{"vocab_size": 51555, "init_std_o": 0.0, "warmup_steps": 588}
Each number is 200 + 40 x the weight over its row's rms, rounded and kept within 0 to 999. Layers, rows and columns count from 0. The size before them is the row's rms in percent of the matrix's.

# layer 7 MLP down (transposed), 2048x768, rms 0.0175, rows 277-282, columns 192-383
102,231,139,270,222,187,179,133,152,204,227,277,110,205,208,202,225,136,220,186,236,196,195,145,219,203,194,150,221,231,132,197,225,211,206,234,158,191,174,232,286,191,252,195,199,171,219,158,233,221,122,190,244,187,213,137,190,231,155,193,224,206,187,139,148,207,175,184,199,205,217,162,282,227,165,171,179,145,197,162,157,217,189,223,289,245,242,224,181,263,183,141,176,297,283,213,215,250,174,171,219,182,281,235,232,226,171,262,206,241,253,227,104,206,235,239,239,202,203,222,235,204,200,216,235,250,251,258,247,183,230,189,161,225,197,234,250,300,160,195,186,191,214,178,194,209,166,163,220,296,244,190,203,260,222,236,185,170,207,232,256,174,242,199,195,265,250,247,151,126,204,156,185,287,254,176,170,245,234,153,205,181,249,216,135,237,267,193,183,281,138,207,197
104,242,214,178,216,211,182,157,253,230,149,192,104,185,185,253,189,193,141,263,208,222,188,187,184,205,176,133,175,182,159,201,205,226,176,157,236,187,284,164,129,195,176,191,214,167,199,158,165,186,178,166,147,217,245,205,193,193,187,161,195,132,180,165,251,222,210,184,198,216,124,195,123,209,170,237,195,182,217,156,178,241,215,245,169,157,198,232,167,190,206,207,187,236,190,218,200,188,187,210,247,192,108,231,145,210,220,182,190,213,261,192,190,187,270,167,201,175,173,252,182,270,230,172,225,217,194,155,233,209,278,226,144,183,225,184,272,198,113,181,216,206,234,206,251,158,176,190,235,204,296,213,180,246,231,255,248,180,237,210,137,217,261,173,185,208,206,188,250,256,170,184,128,227,200,195,169,38,156,183,147,193,151,156,234,184,213,232,151,202,161,199,154
108,197,255,174,190,181,201,245,173,204,206,161,160,158,147,297,250,223,243,139,152,248,147,139,249,210,183,141,164,226,204,236,237,178,248,142,149,191,231,126,200,213,204,242,176,212,162,214,176,190,247,177,181,129,194,151,128,213,109,157,220,204,147,288,117,176,247,201,216,174,200,221,200,270,163,233,132,159,240,206,205,200,189,152,160,141,184,203,232,155,209,165,213,225,166,185,247,182,211,222,206,179,235,213,225,159,194,211,184,183,139,150,248,179,228,180,211,199,252,200,224,205,260,222,229,192,240,245,238,246,201,165,168,156,195,189,224,217,262,160,168,168,208,212,219,230,235,188,181,218,177,151,281,215,217,199,191,198,175,237,231,234,186,218,194,199,152,176,180,197,196,173,207,203,109,185,185,244,205,194,190,205,243,205,227,199,162,166,149,255,247,227,179
103,235,218,175,183,221,143,142,201,245,215,254,216,220,239,168,244,244,247,152,258,199,168,226,207,173,168,233,217,233,252,206,116,215,238,248,194,249,184,194,189,167,186,194,221,139,163,183,166,153,238,150,181,210,173,224,231,116,190,241,187,218,197,169,232,210,132,175,254,231,144,149,211,220,248,256,157,195,148,170,211,239,212,188,202,173,280,194,240,240,173,281,165,164,173,242,252,207,250,235,186,214,130,174,164,239,248,254,207,192,261,215,242,285,132,217,176,252,206,249,151,191,134,168,154,209,182,219,168,217,222,203,268,244,173,202,203,188,181,245,236,215,177,203,240,215,109,138,194,224,160,234,205,121,267,114,162,138,248,232,201,188,198,271,263,229,115,172,154,165,208,212,224,89,203,193,198,177,187,207,178,187,240,209,135,209,129,270,155,209,256,214,176
101,254,185,134,213,245,191,240,183,233,228,208,26,278,223,148,185,175,205,170,233,135,246,205,245,252,193,195,180,246,171,173,216,225,261,164,198,184,216,263,182,146,111,167,250,187,236,209,149,232,210,202,207,202,207,222,176,211,170,179,184,162,236,128,151,201,170,174,101,102,164,244,168,147,223,240,175,132,250,188,203,214,120,115,178,190,189,217,218,180,133,270,207,195,211,144,181,215,257,277,174,230,207,217,181,218,219,232,270,188,198,211,299,208,258,164,125,209,213,222,282,174,247,137,180,163,217,208,201,234,261,200,132,240,174,273,252,229,176,159,217,220,189,194,167,191,195,223,228,220,266,283,201,200,111,206,182,166,188,153,188,209,147,144,183,240,185,172,190,171,221,169,199,202,210,205,209,208,120,182,183,189,176,307,173,220,263,156,243,258,210,205,192
101,226,258,162,257,207,212,128,237,174,180,235,221,253,189,108,264,164,220,137,235,165,103,255,144,218,237,237,202,183,213,184,130,232,159,226,138,176,216,217,154,141,194,200,201,223,185,247,146,227,244,248,230,172,192,155,161,222,211,252,199,192,234,133,242,239,229,219,143,232,327,214,174,181,205,169,169,214,216,200,208,183,236,185,233,181,230,188,237,138,154,224,167,311,207,232,211,240,208,205,109,183,165,184,138,240,216,223,155,112,201,157,167,247,196,188,180,169,250,240,169,157,241,229,199,252,247,134,167,169,164,248,223,277,231,242,210,199,153,201,193,173,204,209,207,166,162,230,188,173,243,248,138,187,142,211,217,251,215,162,164,217,130,187,238,188,200,212,178,199,198,196,191,191,207,122,280,240,190,235,161,158,205,181,161,225,184,241,254,168,206,196,183
# layer 7 MLP gate, 2048x768, rms 0.0213, rows 278-283, columns 192-383
102,129,189,182,206,159,236,175,201,198,232,182,210,163,239,244,160,267,243,219,201,231,154,116,179,258,184,295,207,247,231,242,217,188,133,217,195,168,179,237,158,125,164,189,202,208,216,236,228,171,203,203,168,141,196,201,204,177,149,136,218,196,189,203,230,174,241,191,179,156,191,261,166,192,196,205,140,182,181,245,135,199,281,151,219,207,198,233,152,117,127,179,86,134,222,239,211,219,201,182,135,227,132,255,227,171,208,137,258,166,212,232,256,156,178,168,182,149,313,209,189,176,199,205,172,177,211,159,265,234,233,186,264,223,242,187,180,188,243,150,205,214,221,227,176,156,315,162,208,190,229,187,194,202,142,218,198,189,163,198,188,187,178,261,224,178,185,225,239,254,172,161,217,225,198,316,206,245,182,233,193,229,220,212,144,215,144,226,261,129,254,168,117
108,196,216,184,181,213,167,149,195,198,201,253,230,247,241,177,149,202,160,201,224,171,309,203,165,165,133,146,247,246,197,166,150,170,176,182,181,226,219,173,211,192,234,191,207,168,278,262,241,198,262,214,161,252,134,250,239,213,231,216,217,127,260,201,220,195,170,215,209,135,197,148,176,223,221,131,226,252,215,157,205,189,241,186,199,257,140,228,170,190,219,168,205,250,228,227,144,229,269,139,191,214,182,224,267,190,219,180,246,156,178,285,209,160,131,231,197,168,171,147,169,216,161,211,247,159,186,198,175,217,119,232,203,155,197,213,174,203,126,216,207,209,217,174,228,228,207,155,232,124,212,169,206,158,167,197,182,166,214,208,227,288,217,204,201,160,235,135,202,139,211,184,232,197,198,201,178,172,170,186,180,226,87,249,186,307,150,143,248,170,198,227,239
102,187,206,194,182,255,143,194,214,196,197,171,269,225,154,189,136,202,144,198,180,245,236,158,208,258,209,251,229,264,160,161,213,198,193,222,147,185,249,212,203,178,189,190,189,292,184,163,201,131,200,191,182,212,176,194,154,242,229,215,207,255,232,203,221,237,255,238,243,121,225,198,174,161,220,161,251,141,229,207,252,211,189,237,188,260,210,186,190,227,190,183,325,219,95,93,173,175,212,208,154,144,166,202,209,152,208,126,219,214,165,185,232,182,262,200,235,192,207,141,154,237,149,197,257,176,197,86,321,287,149,183,163,157,230,152,212,179,240,163,202,193,219,199,223,278,235,210,258,167,239,202,181,225,166,278,254,219,238,152,192,209,166,257,185,165,183,126,222,198,195,179,187,218,208,115,217,205,150,233,233,202,262,132,255,151,125,200,228,221,223,183,209
101,234,110,254,176,132,188,160,196,182,256,219,207,156,224,165,169,171,198,227,187,189,234,161,111,215,201,209,292,120,157,204,157,210,139,240,223,163,207,157,134,201,193,258,171,158,256,195,184,174,198,166,219,170,188,188,163,180,184,196,135,227,186,208,221,171,235,166,133,176,265,163,273,196,175,160,231,187,143,62,234,295,203,244,191,229,189,213,211,198,261,181,254,202,227,206,200,224,179,257,213,201,223,231,198,213,230,255,230,137,217,190,155,207,167,297,260,154,171,163,203,208,177,236,192,219,157,205,246,193,236,302,275,217,203,159,198,192,204,242,160,175,252,208,201,160,146,187,139,211,212,127,209,215,193,223,237,189,232,254,153,223,184,173,187,183,231,178,209,179,200,200,147,175,203,193,190,169,201,199,186,160,239,173,200,201,212,182,205,201,214,236,169
094,162,258,183,200,246,200,165,202,242,242,254,142,200,286,157,217,243,144,162,195,136,233,203,130,264,206,204,238,262,113,145,240,213,190,186,178,207,179,155,170,187,213,216,189,211,212,223,194,239,201,229,151,184,115,164,191,117,252,184,220,156,249,183,189,143,151,196,213,154,199,186,187,199,187,227,272,207,250,205,200,286,160,186,210,215,139,145,258,155,186,152,149,191,156,242,228,187,248,124,207,168,218,176,235,218,220,142,166,148,145,233,130,176,207,260,233,228,187,160,253,220,123,102,202,187,223,232,161,174,189,235,138,177,168,219,143,193,217,151,205,163,255,220,229,138,249,182,283,189,230,232,180,200,295,215,231,201,157,130,126,185,195,209,180,198,203,245,187,232,209,215,162,157,230,214,253,112,227,237,184,225,187,268,172,173,258,253,251,186,210,210,174
106,231,238,208,192,156,212,197,207,176,168,209,211,236,220,211,163,188,272,162,270,237,258,243,141,157,231,158,252,157,211,241,144,192,194,192,154,164,177,182,170,184,205,180,200,182,158,213,237,186,200,234,225,229,182,187,286,237,159,190,119,216,219,262,209,186,244,266,256,247,192,264,163,205,320,159,197,182,141,219,258,198,207,147,257,185,199,196,195,176,192,129,201,221,176,221,251,163,246,182,240,236,246,199,190,229,153,255,149,180,198,198,208,200,116,181,227,194,204,212,301,140,216,234,204,176,195,159,155,159,163,126,231,122,233,151,213,187,164,184,238,162,202,181,136,180,226,204,217,203,168,316,164,183,209,167,160,149,129,254,201,202,265,191,238,228,237,186,189,223,199,212,179,214,234,146,194,171,172,216,166,203,231,175,234,250,179,195,180,202,89,131,243
# layer 7 MLP up, 2048x768, rms 0.0208, rows 278-282, columns 192-383
106,200,223,156,209,240,212,165,151,260,199,186,172,162,236,206,205,182,216,220,249,191,284,145,153,193,216,245,195,218,217,206,291,270,210,216,194,158,238,185,239,184,187,255,269,240,217,217,205,217,272,164,136,126,157,154,144,149,164,106,264,168,210,275,204,222,163,197,178,219,235,225,213,248,169,153,205,259,193,198,119,155,214,170,206,231,155,246,125,161,185,244,192,202,261,183,271,196,236,166,188,220,224,225,171,280,256,183,272,236,257,204,177,172,170,202,224,166,219,170,271,195,253,139,169,225,184,175,250,172,205,198,243,193,224,187,221,111,185,215,131,194,218,212,178,243,158,196,229,207,179,190,240,232,185,179,259,148,179,251,224,213,202,167,284,186,200,149,226,276,175,213,72,216,162,157,219,159,205,215,193,211,233,195,98,155,188,228,211,180,205,175,163
106,161,205,178,196,261,151,176,230,177,283,238,215,173,230,166,152,212,239,192,224,205,269,194,175,163,148,168,161,217,177,186,138,237,143,157,249,248,264,216,128,246,135,309,238,215,103,176,222,173,204,163,156,217,166,204,292,217,201,189,207,203,217,260,236,204,217,182,146,247,217,165,244,167,136,215,197,209,100,153,149,243,251,160,177,201,192,140,214,288,169,153,182,214,120,199,218,158,185,196,164,142,174,220,219,145,272,168,252,166,252,200,161,212,234,237,231,173,168,175,238,235,180,228,173,215,236,177,177,149,176,276,319,194,158,228,121,202,201,218,225,179,192,276,255,201,237,176,193,259,175,188,180,218,182,200,191,124,186,218,113,199,184,276,219,214,221,167,230,160,213,175,276,144,136,217,100,215,190,236,222,163,196,141,194,191,149,204,223,142,232,113,236
102,183,151,180,249,258,330,273,177,121,257,213,181,177,209,180,183,147,165,206,162,139,142,215,165,210,202,206,265,210,202,291,208,183,115,210,184,220,193,182,191,223,134,208,175,139,242,164,240,212,248,328,216,166,184,191,195,203,160,255,230,183,159,194,262,176,282,189,211,222,166,200,165,170,190,184,127,225,257,199,172,189,212,226,256,191,113,285,202,171,99,177,180,225,232,187,235,246,229,175,196,264,219,198,257,143,191,235,248,203,202,127,231,204,165,255,220,194,179,185,243,205,181,176,228,213,239,179,164,146,227,239,214,249,166,216,172,121,159,203,242,206,227,198,153,145,262,238,174,160,162,173,157,209,144,205,225,131,199,141,242,174,251,130,226,195,147,168,269,218,228,179,223,131,164,98,166,161,192,259,124,203,156,112,197,201,257,163,299,204,118,299,174
100,185,168,211,223,174,148,175,266,99,239,224,152,194,167,139,159,167,220,195,237,210,188,238,180,172,233,231,173,202,240,246,187,216,166,224,185,186,211,139,227,239,252,239,178,152,213,252,249,111,256,169,257,153,216,275,186,248,186,188,189,175,235,216,218,124,200,218,178,208,204,195,144,165,125,217,175,191,123,254,147,214,207,205,198,222,215,172,131,254,148,209,266,149,181,180,230,177,168,218,246,160,275,189,211,179,251,186,198,183,231,122,143,168,197,221,217,186,222,227,214,148,169,231,195,175,232,140,281,188,168,139,286,271,194,112,212,144,204,255,215,219,196,142,225,205,214,202,200,255,222,242,263,243,214,167,188,170,228,185,162,87,190,263,252,206,188,291,205,312,247,194,195,226,249,223,220,291,281,198,182,176,219,212,178,203,142,163,178,272,194,205,205
099,126,70,222,198,152,226,206,148,215,166,201,232,251,189,236,195,170,270,169,285,226,265,199,320,248,238,214,145,213,231,175,178,159,199,209,259,187,167,200,254,222,182,203,196,236,228,241,174,164,206,214,178,181,229,191,230,166,190,239,133,233,192,178,189,201,292,211,227,189,148,201,218,233,253,204,156,192,163,178,178,227,173,231,187,172,232,162,179,183,215,199,234,162,170,173,257,181,171,208,148,176,190,212,246,242,134,230,110,240,234,204,206,208,174,170,211,186,172,234,213,203,174,239,208,257,220,164,196,226,231,187,191,203,259,186,265,207,241,243,190,129,169,180,81,195,200,187,158,259,161,154,185,203,150,196,213,208,196,199,272,230,157,197,216,224,228,157,216,148,148,232,180,201,186,218,127,261,231,209,219,138,214,270,176,213,232,204,183,200,182,239,170